config.yaml
n_layer: 24
vocab_size: 4096
activation: "swiglu"
positions: "rope"
attn_scale: 0.177
tie_embeddings: false
init: "uniform"
beta1: 0.95
weight_decay: 0.047
lr_head: 0.00593
decay_fraction: 0.874
batch_tokens: 32768
seq_len: 256
z_loss: 1e-05
Each number is 500 + 50 x the weight over its row's rms, rounded and kept within 0 to 999. Layers, rows and columns count from 0. Numbers have three digits each. The size before them is the row's rms in percent of the matrix's.

# k: layer 7 attention key, 128x128, rms 0.193, rows 86-106, columns 0-127
# q: layer 7 attention query, 128x128, rms 0.181, rows 87-106, columns 0-127
# v: layer 7 attention value, 128x128, rms 0.19, rows 64-95, columns 0-127
# o: layer 7 attention output (transposed), 128x128, rms 0.18, rows 64-95, columns 0-127
k86 089:544530465609492468484470537423527573540455526482507466483540531451451530538493540421483515523660538400513593394446493455472516516482524530557470503480469499480495465479475436516454501542475453501470562418492560539548506486496587516554501572497453438462466542576468512525416544440495540454554510593455577515530478477442555415462489430455539503438485483381555479540432423580505394398544
q87 099:542557529593488575484515501568375516539542509488604483476586479590535527556497521496459503531596501486487494579522501436571550522524533526544496417473465418509553554478506538447530573578476550480492580483416423407492459547475587541507509494494460493382553563496470487539440509444523556499376485405504478475481522509634496529442430560468468513488532507497514503511500603545521471402548
k87 089:519535468593509563486423532548501506468519528490548450602446571422538476557528423509589584495491492474495501479492448575516565483547549462444554383523405503480544521550501509522449444491462507604527447453465468589444513513425495505478539532524492484461539562496497571515475619441503470552445485557486476571501566492551520451499501570431399597497452500563572483482563508559491549340525
q88 095:447452512516565586500504554556410564397428464448592527459482502460510455538469504592487513500573528487531515411438470422518433523627579499510530329583421540507438562489491487569487498416571484464433419508494537547463518490542446515567567400509457498523475442481537531563529522422556498462537523527487457509587473494512439546447494582551549504522483569495515493516451457544508520475522
k88 094:519401589489396517437482539521515467515501437438470490475523506524546473526469510541552539485615462489468525448537472469515372507572479436490461388593463491450498539548500478545540480479471482454457422468424553539548535431651553492574532469506436538453514501535406336555493528512500548524481465578520483494512506464560406571515497495585452542484505490586491517526463503483528558421553
q89 092:508477636489519544480370423451564581464469499482438496533479579468528514524499489453552481484545462409445548467484490485473441503379445476590530581485479545530505585501553550496548509445448443381555476468467536530508459473509542522441402552469601477469567498581499515545483540477481432489562430519529515563539520555480514464556461542469506446460446628511545521510590448564519513414454
k89 085:562482558383584560389498470466468501585463493508422502482527499480492503623472380504466512520559569465506528429508451541506477441516515434552480523503523510550592608505424441482576483554470510484492577520502499493483483587444475568370419573510498431432446503528574434443506504515490421485530483439477454597572535422522526503536500503574530430508572502532567534499483507501555460543551
q90 092:485439582488447542492440539491413605568449487523530499527473432518447473592452557471543494519482583474523428471509458495469476451513535513478456444506455489543428439483417551557419475402533488561514498540494593506497597446525556477579487555401545562401484416423548519548477492536453531495612520570507495522489508557515545550514494490449501453414518527462435497362546518488548387468532
k90 093:485462476571540529405516442536517529563518483600497595501520444515458482554506520474518470468529483473552512386462419595473518536526519455488531446478515456523482548393512523514543403407465472530455497430560615461490526463574586568525490413517450516457444457540447441441564544413495475535568441590564536500482494450577530511501518567521489387434478530530561393498462514470456533412489
q91 099:510492547402494429535504569417530403540487513423445477609448543476468480546496462490447504440436489518462523500435526475511552508431493434534481628518545504530461439576443507494466427418531500519502440453528549492522520405591470514480474522512559556442444524479501440447508372552467517481497484557621452521438423488455535470586468498463513602450522538571448554493561472576549394485494
k91 082:524448492453536512468566516397549587525454485542526557479522474415490458520363556496434471497487542538436485445407511497612641509568529508541556533551590500499422535524450459412487443513523462466530545499529453464458414559468567558493431585525550512413471503486483513507566499569519486509569405528519465521448484568414589465478526501445553439523460462502416556525501418498520456495536
q92 084:561452477415471520452565556542533487546457552515420438490613536403446484479504480473492419479533483473483515520523524485546472583526480516536462451474410478444625466482529436403442480516454499481450445437421574428439405550478533507390547550459459543484435500516532548511499499473499449448447392457537452457527499500478457571629473490532627496492481534493543448478511520504511615436497
k92 082:502498517405464559559535574486493578520542489590519506582479562400435530435511545406453459489499519449472533484468508414501496570553538499645465406455515515558512570576540451465468523516369532495445499525526419438457485488551496424435516412473620529489494554443577545461473483423439524468485520509593534511444533545487553523497429539459527460449491551531512474514491543498578579554474
q93 086:518505381554490485530502541469562572510480551566609488525624548475409519446456483518554490478524491468459427470444539438523522496457559478555456528422527488456519502526449566499518560571533513455539465462481513481487481486554534512554523498454454456565565478487454547573475553548449587513519487499519481563521523489488453460463493517438435461563472648552492488515435532358437687457546
k93 086:482525422468469455500457497402570505517572536485456454562455543566453546516541512419501529441588436521466517556470481471523618526497495446475494461521537509623462552475450558509515573581527475449621420466510570437569509497532491420454572594431475429465534524513513474587532506585427506496454551435537475469462464464407496545441486555554439555511544514448493554501526436454413568563524
q94 092:363412477506445522577513543524561412463514509400536551437432499505511459433543506465466395547428544449481526532446496416474501526451518498437513488511491607523549537564519556569447504593459476530474479472543450548549425406556492574438513511490473550581542498475482545544520511536577525526517484535575613452590543514518484538531423485527598588481548445519436536468533523438554508461554
k94 097:470479465498503488529529475507497506462553550472569498572514592445481513413548572513490592574504522517570544486509490402568440513561491526377490431474411476465515506511516519610533522474517456471489457449421463579521559568482458567535536518535473421566449442530384454495543545509444441562489552551418515454464530527477509471515502499387610407442417425459532499492477542406516560481566
q95 094:501518525506559485485528561512485430475435442578510391489503463538436534432492563457490409569517508470563528555500478563516549567474454532545510538433494510516664524597489466530513556485553529491527512481407452405541345512501489482523525522513457603474474536482463421417504539457529508588510504572487618455452481518524529419516462423501585430487420533556562450538539528476521531524469
k95 090:460467475493509466562534542495536465450563427463486545518506537497385507451496445460583513499468502411521470501499536375467470416428493526464532496463510443476524393515546377520550492541533601504503478562432569562479483527488651500500564507457515426490479467537592533407464479470471491540531471563393519530511449569484487499450428466572512501458407533470510446447479509420505564539378
v64 075:559556517577404490515481544561459504512496504487388407492478543546462430586577447496493525508461433478593527468515537541500515559400501575555440565521434486493534521496474525512437432541450466577531425459543478491478611381496426415502463535460461645526460496507478462594521458482483431602492525437525497483548504537503466509511450608521565497549481488563550537478516573424468514499472
o64 093:482440554372463539407543560529556480518504499477501468475477515460549471416473495522519485514385505547550530477462516561385518509505510447479534497414554462408615446527552437384574537488461498509598480467515569535505498504555551488520473487511472461454533473502513537419462510533531635507442479527453398482494449436417461577632481467527507564459526584510462485486546467581506512564470
v65 085:599552489443547591418533544467500564477408481523527460533432469516453407462580487476491566360554495528513474471566472563525463437621418562544527451479587536485467458544477517409465453482496401530482475391469494592496501453429471572473497462494572499490468480455420473450516483507466461473579584404536473456525572453444439516492460512516456482492551497483552528479516449569464570516506
o65 097:461438531469476451523549450535537434502485536546360516456521531449513538551474394537572394551535561467438527555444515480474549606422513378512490565464442505516518521474553507493565395571524556547557504508521522428425406442449598556460520440504483543441444510542525497552484557496522479507382448509502600489500436434540534481482528473486478533532497499470460461560458486458514373465497
v66 084:572509476570475493535502502590475505563570471508573460514578491504507550500501486500421499491466449568536513454501535476482541549520469504482567489502508503426424615521496512478492475453557508533489553551485549421421431462479498415403454503579508471527423515415542436460456487451459434596482558512425514477468535540547451566385407393492564493535531613471556509576477475553556372429472
o66 100:465454474456559564452493543526532484448492484441499571474469476542475444476471514498505472475490546477539534560501510493522541472457665569405480516473532504509501560520462512591552487578523561438456579434476540577507500477493427583519490482501440535450536440505528487525538506530512480416484410380528523481531503472476486519480502634485481557523514345600533486385486514523499641428585
v67 080:490489558541383525448522510544531447553508580489577485494516531529499514472508420476474491464427523474500515544465497445513464615372484447466483492445512444531610471506630519538524445521523481520451593463440492489453459470562563469481461555463519506569524469468519441538523467434559458545458415478564499586507485479455462565613602382493511565449447626520475415469471544529491506441489
o67 091:432481541562577512492477614559542416509487421495508586519422587437563513461441487456510491500516461515484421473468539539441564409545447534510522474571524395463377518530438569444516552491479531528501516512527456538526547488452390486482507454523445469438524548538488497472599522542533597462524562509374442442465486496563416440466447487443466441620519476507420476525490465483487496553544
v68 085:470509491454484442608471488454458517533448543481557449520514554533393518526509440470538517556527379580546561415502522485442451510579541564502452463484429481473489478450542468487515452495552495547450486562495531470447475510563524498575477370444617504516524500526540406510505446488555480460373454485471531552435431500522444569503496493459572426581358545484505472477506461476408585468556
o68 105:526334473554578450517463485597528561535555435455495534510434418486543581516482522507468576454440547529521448546434515458477527450517467476505467539497574473496520500571530448545463519499514471368504572472536468546473513474458462554471543579550439501472535536498571402504499464495467626517491545452485462400450586505506462500452528521496417503426660473557436515467449484512505467426512
v69 087:541544515519431474522558547495505482504441449452477405455549510558575449478514483552463525552478551456519469478554542534437444494429429533504460581592445450530489411464443538511501434471515478397548553521420509549496470581484497604418579484479557493594401560421494509602532430518548518453539478418526490492386556486411519393523460479507515458473532493475525510487428508468591432546459
o69 098:566498550495435514525482488600427507474512568525522477442640569457450478530504508550536521536474501505445513573475451437591503458523513420454482522478417475536434605512521530376493512450522521573427426510543556498444494544472537504501430467487567436473493437516511551399501505512447552453410594518479389538580423543501461477445555558446463463492564501546518501497517575537401546447432
v70 081:555485452520428532394498495444526484485490523471518541479518549527523376434432569577453474493530475499538494501461496514458576547489512482489499447438530516507439445437468592519403469498429603525495492312565569375500465507398536505488460548492449511561513490578475516550519493505531498538449467503535540469514447534489467542482501518505532460578502462482444382597598445459495464493390
o70 095:500561571464648532611549433438488506538517487504488446505460499451494542519486398482513425577504499494595542517511489506537543435507502499492501563544484446555574624545458437521541563543455440456481467494523440570478430527448467535473557432597502573591379549449437557510517564473551618437459517543532507503581532512492550487579477435512512474479498543513525581534476529508558470570491
v71 069:493545489549485530506507523478561490454558508529451540535455476353499578422466475500515513530503484538565554573501570391446464467477588476483453475496543374478506462567493563535486437580447509444546548457605511566579555422467500498514555541455590453487450553512501552541411517501470513558492535501533430541451431405556468466443519506500518521535511454396557526623474495464456532448599
o71 070:513519493448418413475566525464561579509449397492473396435451564530532381532573516411452516461426428414417451456465426621546543507487448553568555539406435573458423497515467476483488467477552500537551501429518503451462475537488516481508526548580361498580437526498475465453566562483494541506516501590510546445560554499438500496557509505559502546507573493516473466495476513524510532501503
v72 086:466404515453464551539491489390475612527479495499549534529464398474438503392459448539527451563417508466496476549463515493510611560554514507569508531415569524571579582523397511595522499483347474501419508504485540458481447451503525565450490480513486476570515501508463484500449470573456511574563467517452420587539539559467508459460508551502476549438574447500449523506475474458459482552413
o72 095:540555466602579533544549419569517519447536571558413507462492443543512403507492526473542577580491500511500475494540512576453461488480487540450505401526473505439470537462516536508440561557617510596530548512536437508474531531502503561551620574504507432444506524442488495506513581442480512542469447396526495498548517484543591514511453416563441448582482510465482571477491635553461417523447
v73 084:524446502459396493472473575537499421586527567460525564412549489469428433475436506460496525436442456484449526527538571443461521555453444465484539611509500508416528466477554549538584563532584535461570538372472465472466572525555462480479525493492406344589465563515528497561465461477486530516459511420492418494474468451505510471568509454540605544466454509536495522431553491497548444469480
o73 090:477543519496506541468555458537433581481498399579491487501517533487568496538556501519562585477490477501528515506524530494483436371551605564502464474477536476532499464596476501551479463484406431573440529552521571470504508519432442514439427394366600548480456489494520477478554523557485585340470511576442567530470555475481557486505514533568424463594536467463493464524508509498504513587496
v74 086:516564472493491499582474550458567505537478485440484619548474489446475467494525418475473570418594525449573493440494467478480377476472452478466473587539552462524553530541474538477433495498533514514467475421448493514505579425530426489570473506485497562407521557504509417515573484456408460503410503576483505589577450472559448442456463580581500589574434533462558438504428458462454499419505
o74 102:498485570450542484420496361493516488438516453524492523457523507500637494531542521469484484532495423544480445483482509495444595529519541515610478526457469619481491465445544501436541609550473506504544513615561534530460480429437536480504516481465449485479550432440522427507483403597476458589551422507478553390439545500432462503537433533460526502486563473552434412411505464442532492483528
v75 079:555447519451566485506592471496510582419394427450486541520489498535502556539528567513492512568488510488493420454461439532429511478374558504468578566504479568457483607467552475441457543569515433614552461527551516555540585528577528500534506522551517487521499362484426493540504487479564426478565622536508508428501598456518531504522565544539460564484489507489472537473494461460484524404442
o75 088:437455477432450519481488596486496468473539517601420461497563519573499499499523470599545458452532490517555503463515531476570485608516414525542521466482525498474636425499450485519555478452502515425400399459499480439546478438414421492506516521468441508391455492480502502507395496461502528602585404458473464521530415546537507482502491477492581408497411459466533501579527445484574540535549
v76 075:441468493445542431551415479527559422526515558460539602512516622533552503591497464420439500581471395428465501499541516497505470522504432546465627502582539428542452570548536425547550463492577443477512477492524487498482423504526486526448448498592560512545445560404555534502515488494523438491451511468532449504462502556470444487389506433538502399485509459550556504523527505375493536544552
o76 088:530509525566524577478451562544498548480542532491537451506499528556479517436459458491559581458633531499487491501499490484576513436497609411518468537470403602505523511526490518479468466494416502448488512541437493440376535550415529513547577504533530519480534533523525443654509572441422562444459534573445457451599473444501511474507555540488497475503483449519471542434497485536381440384503
v77 078:497482549491523502501510384416474535511439463441476401442606481499540553496441474598524512395435490490465522495597432527453597457495465454500563508583444384559471506484470432511482553446475467449452499533442487536560480379496454487510527613473533440440488466454428509541466482618513534455515464484476505491510483577525482579436588579529486468518502525471419465486500561516436530508593
o77 098:475522435537447506472428505443552541545473517504487510559489492497523419452532597389501464693508483555482488467465478480542436537536517468543426499447477582446607530537539591430519414565490546473503484494568463417447535503536465522561435471504438510504482534545569475464525512435455439559592459485563493513542494497491509485487556399480537554451470576587552578518542446405476506424490
v78 079:582539492542462559548461477515549481537556480453580456491428573460486623447565428446490554489479489528565490537563454518439466530482503554504467523484528447442501489522484423540460480504590449490475521515424510533484687443548493459558518498436590386485558546472542485465554427529504474494459619559525526427551420524566558619499559435475416534500448518529500475563488456486511481505503
o78 095:396437501488471451521522543473529519522551569515513533531565555570564528578463572542482506540498527517456475502525522438530517516494544477462541518501553546528509452486498556478503582527520434512492560417579461437519438482567472529478421552472462511484475444489522382393541557510450514535495402474460525473457625444464451379441480579536579533569515549618477461383526450529447530464611
v79 076:586530467621417505467502503601517553363499541535531492485482470562491488569477383502446470493495464485421480467500461483512580560466459517495508552396516497497490507432435456584566514532554615566524525547533466560512463515528599478558534493544420488517478521519542489564454461560378470495524560480522524538469456408568506516470516473490508517539445566516480561357517515459471415445552
o79 091:399532497466473490417530511499526485523518477458438500468487514499555526479484600589507545518561503398506515504491490421475489482535479573566357465523448419514425425536572503485441507480428480440466533387426473470512535502555428497535514498471563459411490464510436494540427487505615562498473458507489537477397528574411438483433398580497537547516504559475449468518473540499554621570503
v80 084:443431585509515572460487536555409468552525521530542488519474502397476432524595570533511574615437404420541491525446503324527532538554536414497521570515451453545526492526470481591504496539511534519505458629425521454484553455447485480516476414518483443491502423434475450515457534505486452467510512495592523514509449497578548485430505497540525561501448443538493557572566565530467516457543
o80 096:463547472493477438574554481426508500500486406452463518456474547560564495585476449438463495500498510543440549540511484649543488449514445539439491372443570466455477497562505490500545460498495463518448475423529529423528428550541492551493524576500495471489489521583481483676490463494415521502502416543444484573529482519344502516554482469474380482437507488513582554444472488532502434507476
v81 090:515480490534541469522575459527450506475471506543495562552508476536511593496456461413493573451469493606449410495451437552618568459484475479498578587490493443506413509520489494512447468501594544519488468513503493483552481546516512584621509556518560643462506534554339537436522554570478479555533502548428534415486464496546500512541448503531638458456458489486550518507457497484498517552582
o81 100:482542466379496534400473562527547526495509530454539546459525429396472536503506553480575394499610440399466509537528447456425379522559530473572480386512455478590556513492531494426567565557455537450444509497488585499501407563517449459526557533448463496482516483500536478643464459370519519476524538515524558536493590521553426506505483540495516498526470499529472511522517478454471552501500
v82 083:435521486481548421457539497510506444484518478520417473515608455467529516471552498546403590484434513447514561493492483463449426447468527560502513497506548520522520444485558457600422470583491520446455549591398485453662549495499485474482454457450535485455513453439520496480500413460385551497368563471497496488450514535496489588575455467492385456492504438520454552473452553408478450492497
o82 096:576502461568413537548469457436506476496530534431492578557420493510489454588473519464561552493558524442457420513503463486554540506542409553440568496546442472415454498563499515440533521453489580563571518509534485435398496495567480416500439531456521549420514580461423478541478493519457475425533421536527527495491392420470448470444514506475581549377527556565466557422501460532505428544560
v83 081:575540518486625490592540480609472493533474475539456536482547537428640489479484530487515591502444499509541528435567448509484493504423537482466485538489487544484542474544567477432494484490491549505441518357528558429485432534575457582589480496542499423576427504568504489551495504543524474425520421444483567594544535541475495498414563499505502527488508557511445519497470573433497467355452
o83 097:507543471543534496388416454510541589455494431549536572527582472619412435472574413477488466519454422530489456519411515417536538529557576557517482432550428479511560529506463536531535536500529465505418495585498491506467467533437409455399548473516472574519592521444478511504437490386434515507498558521460466415481481567470424565481501500530476442547422482561531540480508524506556576477531
v84 080:608493621508567437527541512632477449594516530552402528516478491515508539438524487453401464547495453433568439472467547491536532537595495551483535394465469537461448604513506555430522415518526511548571508559554448466431551531488587461503486500574549520532509522492508454462523455579514495517583489528502508491573495538581501517564495453508547515518537515529535425448599503470467365517540
o84 094:493412494452447536526485495449510524481528586447619498457538516486484491519472518502512464399502541486461550461542551494510496505431621503558436508450532513519529404464486463580487567493439504524446481453391555524534440486614422542481613423454554413474491454569512523501529558369438478368411501493480529466469490507539493517524428526627498540456465432544491488558523470540533509541535
v85 079:440539551513462465503545476502498542495598461564431523540516386535560364522463629494488454580456573513555534419573466544454463486520495507502489439495589510694547431479604532511484450442505516541511497511508541500538488578455413502438547515560366523527435506461497548475518538527493432517474544522506484567447470550434519546507477455490458480383488492511535472480483447526533504496498
o85 091:532487504507582533484485465437449436493415536580541542536459540517443479480560416540510537383473435361406504476487516486569523485437512474479515481523487506416520671510421441470554508512494474485460428649522445520428483504509551485554458481434576494512502579513490527541514535479494445491521525487441596542533485421516525519460447529521514492503512540521604560575502558470479517456375
v86 088:516496538619550486491414545444526513539494530413594508507516435514496523515511604447529582464382436472407510565485527580555530498533560466551503496584510533543469540527483491554570494488579440502458448467568479464491504555578466491602467477414523431500570389521583509488577521493497556502501427415427492493463447518552529530522510453505514441453533489469462560426466563626542534437517
o86 099:497506364472468537523524488611476563473547493554582602522505558518488517503492553481487507505570541591581504489553495476556439535524526548453561461516483443436646492453524479494444529484524549469449580559416471490573533556511497525516511434512435491559528541530509425570483486580563439453625552581443484420459555568452470536456556488548510534589423531498535502460541412485469459450497
v87 071:535603475431520574476567474517485522463473415490493548494489469492500482503433572472427478535533475433484482377502438557598475506488510461462511520538569512444459489464489538457583550544436488496496583464524511508497433475356491557511426589481472494463551533467547523460569439576466462545413462453599456501391424548516475509482563469500358436468480582427441517492482506497408477510548
o87 091:464397540610533522524551579475531506388469506558587407501526543525553424489496475490480483461605543443495468570481513425519525496524450512562475376473356420585488561497454463422510438540517471455504476529455468490519487485524534524438512499585550601503422483487504448471404524455549532492519529475496548490569518518538449571561444483542555545552501407487519500527615542558459461483511
v88 081:402498566464501556508611508459601532435500498459467418471429463397488454500435531388511558509448470463447459546492593480499426515483466490532516435566459489450485525439569477525469566528426483532462534440450540503504449554451499492477487433460491473540485535528523469553544465511544461461479514389534425425525414412458530556444466460516467509543595501584454523544510584521629556590537
o88 095:487539507587454424473410448534482510504474496530511519518551506531463499558534505525540393416493471585512484530443450541595530442550466474515470535418608476539528489592448593480452424517541579552458466556526487486569548514501569520535421550570510548460554466471508418444419552531508524506496464532440565533552492532527496453516493546501462507544396471473581526424523421523381390530393
v89 089:456494498549480397430460573446513526440425507548522486510503469523556439370460568601398555481498526541514425512532492597538551444553486437498532547563467514473520533537482445498545604532498580503477526540541556431434559484496487484497496479472484440414502493506568511519552457528489366413368466477429538550441419479463500536459551434510624517438482504507505556477438482474455497540468
o89 101:557529450470544512602469370523506529562556480464458591506562535472480477571503467444460520476514509522513580430512597497421485497535553591554483404498527552502569564465501505452527409427623486479438528575466536488492538531487474454622475523499486532434471446511523472503434530539468568450536456517483508443542546545552432466505448550489460571538558561460553444516599548598541487430425
v90 084:492544645439409464468521524541475500375471452456482432536463538482483481418539463452555481571511513532584519568513586469517513564544455582562400505514628479440501499533476491505425552564560467433517471506477459424576485422537495458507616428565492465412507426542554465548462449516511522506436404513472509530534538480506517592449437548551462517496460476528521422549500536479514490547544
o90 104:488454475535475442502437480405583398625519574453501454468491466491518444561477459565427492544440534484449488487500469480436514494478491507485485562474447470485528470559403503488511482477472581557560541465494561538543501482443482479470447572474565449594623577469473405376551457541427492443507416423441518493507539465466472483559454548457452509583609498516461542484562539529501399432493
v91 087:474446420489527388484504487484476463419547518498535603494484443595533568510497532456454420497547493466527454465396500523495581547516476531408434442489524471434532574558485533451420479489418506509431450518457562437520507583468530530412515507521542476503369495411415611490551506619531456535482519554489557516403487502506533542563574473458567448491561506444500523480570458447516477558483
o91 097:497500549520533614490533491537528490563536500517434347484509470516435548544424468499504527387594547500468535506532459503547413460510519486593520458556467502524434495434501507525514462529444524483521581505481439519512442477469500514508473455515531526472614544546502513472471531313520478506505502488552426488670547504526589406495489596528443513513474461589573472541465546524500558548498
v92 068:420550471542512453557489564501569412537522402555477510485545500543471482480537558529521532501463435612527528511451521517537490433442442444502513458395457537563466493509429498540499495433515529448532564406478412539511473505482578542502465477494448481563594386417436589563449438509537412480595540435561531440537526489509504553479530525501528509497541438673553508498563526440544514529519
o92 081:548433504467454532515513480491509546476461577454450446494457490540417589578538408492501492535596513510440513493412592525497562478495479538484455491417596542536490539579561514574571538523464520435476505469505567418457592592471527435491484522572567516478443541610461564510479537500483512525478476548454431546521526542506444507599481449498439496500375545425465508533358451579458520502477
v93 085:587495502542610517485500417529535496599453466533593538399544502528481530527491556409488511476483550514458497509539494476492595501535560515574531583498422491496483548535438565394560479486481477494408537523524564451556411476510532527495446617512497497452535556505486487503531516518541424493528435516541488376476554517497516558412519437471623404454522555549515569523481487512595406464435
o93 103:480476463512516508430500599628398527462483473428549456579499486510470480525406489484412483572472415494564507561575462533514461495490529516425500350463519417495570559457525445613498542515531495480475485458469515547473478522488502570525525409453497571629446405434448537523434606383533565520499560541487488541483476489554491488489509512507431508528492435558474476489488461502476563452535
v94 081:550516454521533413521496420498478610621473457549556423574496477596567489456510526548418539540427529505459491552539543444505567469537507493522546501488476464498486559500496472469523446564547496472533461595489485470488398571491498553533454590638508470446525416428548531554501455466511446530518522459460540498455473579544551515443562423471621488451518542551381428466521517457551429484524
o94 095:551463457523483515498465585592437561443563532467556575426529477536426449500384516467479462487550471519563474553493491459495554549476546605494491453488493473344575500532479550512487527450556545445410525454440532484474489500572467440552599464432478508521517475605483548502517528488503486438509461556566548455598561540510450483462493562472554416538501508451574567540480505553572603406494
v95 078:443568590558454510493524417466475478546418522609444572585527517518439494570443496555514490498500549515491472495496524478450542439531516544476455593488600467637514446566561525538541500543480455487473491534400524440479435616483498548445510508523507464516434489473562513482586470459528374461485453457482549509485497447464490504374566451479502415569509521574536466505560530401505441477425
o95 087:528500487511611475450395510603565564543599542435616461494483514517507491497470459513489461547435369574528579530472482519574508468544484540473460436516430441486471599488426507524501423437576511529481517441483541469454503450415469441619461505458498553421510542459386501486530510500572456537434497483438552515444462533522509543501500543492471526478511589503446490457398516541389509522514
q96 070:514456494555586597570469442512449538545508489454457545558504575531434496491495535439602493520506533510383531496517548501419482509548547572476529562471478519566498513477516423435508534583471476553401390427489474446523522479541519461414465477521438455481451474576591473501478561400369479511493471420437495504491432531559533505486467406454520503481563492597442525543453492400574540512533
k96 058:524477569558434430481498524453554466560478525497453519453530346477554491439446578445495433500448438495538555473471512509657522521522553441415583504464496521619487574447510496443472511566462547551552541361376436567447498411539501485558460541526520548486526533435506520553450469600478488478511487525537468524505553547495518524487402467515469507465490441447447479484581507547480528520493
q97 062:502566491603415488492514592422499467493500423495445429416427443379569406498497570464439471439453508526489532459453518471495544647520450506472499523494556486514475495571514518517507480581580564542488502453454493462493487447507524396427492560509402494526558462512530515529502547475621517500517594541577527436517516522556517464492422436399525566465484485498494495419488534463570432560458
k97 063:426498436466557476614513449517427529422498568428466473468524505606453595532486523525392516582568552552517479464507525441464519519502535502465523505490490546527565549382478525517495552481522402542507477496519477494467374495551586609527534529456431400529432530558551503509517448441544462518469514487439421486511512522595435496476587443527558557438520523437524523591516446573455486453538
q98 078:585643469510422444553471553557480458468495564537523502527483379396537495425566522532496500430520467485484521513507509544574430495490443509556548421443477561451545498454420527552535444519537477557543500479555536471369431505542549502531491504487484514558469535414520593515528495441558448489402602494606461522587500486536448499533561526483492517535545447542585496503388464518483472572482
k98 069:595468499528555463561437448572500494492568437482606542397529492484422516513502436525503503587394551418516455424588497558438470556499545483494530521562511472441452483542518479415456429526505497522484468574531465484586511432583446554484596585511424550508502517492443495472521451495620471457575470436443524448419522536551458479522587474518540501531423526524415518457493487524429458420520
q99 069:612579418495603510518475531412524528562499454551496537542480546599401464533390484493509485496535481525572593516489475499526508429524517467443450543498511597488461442516471474500522544350497378465549481423507484482514469458476408468446532579487554582547556539562473461470441418467399480511497490556418555509462469468442608540565531482472467503479535511551478449464523478498499524439466
k99 072:548541494583550563429551550542526476443437528537540484427426492459533502484457475507384457534456535467513556447490618504567495611436489538510522570594483544534570578502624568468514426495501629589513578449436413454516445453508516520501440454424425501472449564508439501490560502535478514544579468461593534461451559554464466498464475450456521492448505488486517557486492450515529430497488
q100 095:495460499540467526479538437494414535515528472608543493494514550570480520522499513502557438431444464510531476497461541572526450400467492465400514422501535562543394549562468536475422449439507506581503494601561506499456588558532465549418474496458619552498481542428533494515483503631442559447464498503521350486515479427508514484575404470487523503473466566556423547470586460471519482547497
k100 073:433530486475511487514494510503452438512553443559427520549505564553553564478498588486484553472682499492526515505561498539455426485564506485544546519490502497547524426482571439537570541445538569406553501597532509535442465427505513490520545481469506450586461519554469594427496495473473506509500565488579568494490603495484523527446537533532596504398524488454638459590497506470530375482472
q101 082:539342484397505446526494459449577503516575458534467565498505479504542574537485558570513532551523539542495490501514511452541485501589459456573521556464534593480490417551489399506508510540405470463595473419582480543560548511502544578481525415553410491424451506436520505493479431476543523525526466423466483488397520580450587505473539470539386536541543423515494503426517490454454557527477
k101 078:528527468478501543548443478450502459519565658542411481479450526463511511495492536500517542453521558526545533518532632520469569486557471444484432433434487491475526487465501430526487468495542434521554550567443546457506529466515493435549441497503584681545485618517526499437510437520533383442491548540546422497529501442552453428452360472549489496519572461464517446488445473528484444494493
q102 086:461539542418446506609459545504548542518465548463451420565458571516533454477609478516407455537519552536520601518494482486414442612418459531543574607478571463488535427520528504500511559547470513410534429477537513520502453469522559484484450592533500460578519423474460455459505536473579410583555474548521568491497453524488556490529448478375534510495435538492483496528555556553473557532569
k102 093:508470541471519542455549526485451479456470489439512476509476491456460337470637390432468404514577487523422558461474473552540491488518531518499473453440529459480521462463537458546542530477449448511430490564502487462528473514479566439542423448491511505376516484505450483447511470451502453481494567586480624451445514577459415462452515363484456459400501469450515492513472607502590527470509
q103 092:495418543462400390556462531450501494526455453462459395540470480522490480550556474522498588514443507442443483578523524511509420520517372471558483537488505561477521447465555477625502452415516482500570455542619545456435553524509662589529543529502539514524478533452528488481480398512533492462409476444502469497527442422478427460570539437542478511513547423533442518497508498565456469500491
k103 101:566447527481426489611595465495461392478436547516464422503483449476481605441551540504576573564449540400445499507534596544447475508475484478571587528503459528512538479523519482538556455586491562519586466512528516500546487510451517535514557573473578599458443528476458487582524394557460479546438490431492381557491468439428522507532490479517522497473410507531438537563559436492499575507490
q104 101:507447527518551472472508552426485473516459455432650516540563546494555470488458477448478533453383583483578520532491576442470485509528505508476454542458581529543466569488503521577387437375526601479475514398439432495514520464529476577601503530569478454557512539506495517486566511515456498464493476609556511570494538537474470419417411522448483457564487451435436526561515477531488563544498
k104 112:499622501455583540498453493552543551455518489497586585558438461557537461500483578446475526402478486514569517460495504465489481509588423501485464425527474440387437526460561475441498531404573483552466423454454533520481458421575520545594542500523543535492467473438403499477431548489560509494593452556527618420530474534470480467405506527563562490429505528425472525488445538534533558467502
q105 104:416463464497504506463470473522480563567446466511566518488538463573545419471554487482445533462407542516515521494524506587507402529586430482521534467478580499510461437439610579553489566422502454419516467531519512525511538507419496388431537546485508477458521457529496499559481511518489535620519510359660569507516525517400491513530500491515497461504433474533609430527448539452479528541558
k105 124:438470499509557524466516503606451504476520392492481507505511476604490559450476513333403570492492443485459553507552512522463446488451528487560557544541515594464540466535542605571483501523506482518450462476462520515515585497572545499483426585548472458410544560584464484550489469509575495444449421382517523525531485437510482506579461485484532458509410428504532472528373532478483526596543
q106 108:581470482469504449457486536478558483494463511552508595556455499419531553547472423492482462514450416519613423551608488608570448551510559554516511530455482458537605509524459479500493469546478558429598448400524578521525497494537526496482523502454506434512547474470479437361554464610523542469506472467427511533481536523452563434567513423508511446580452525411469482473424516572570507491486
k106 111:516478430492482488594490521461492564517519486487558513569545544469513507608510432453430443487488443534581506547504461496452572550516488484444463504490554542484440559522487536513555562631453562390434452375468495532544433451585508424514512544433526550391535475466413515448474529433547480500466542515501387520508486595494397481463542511531492396515489535581449449443434479522504422492468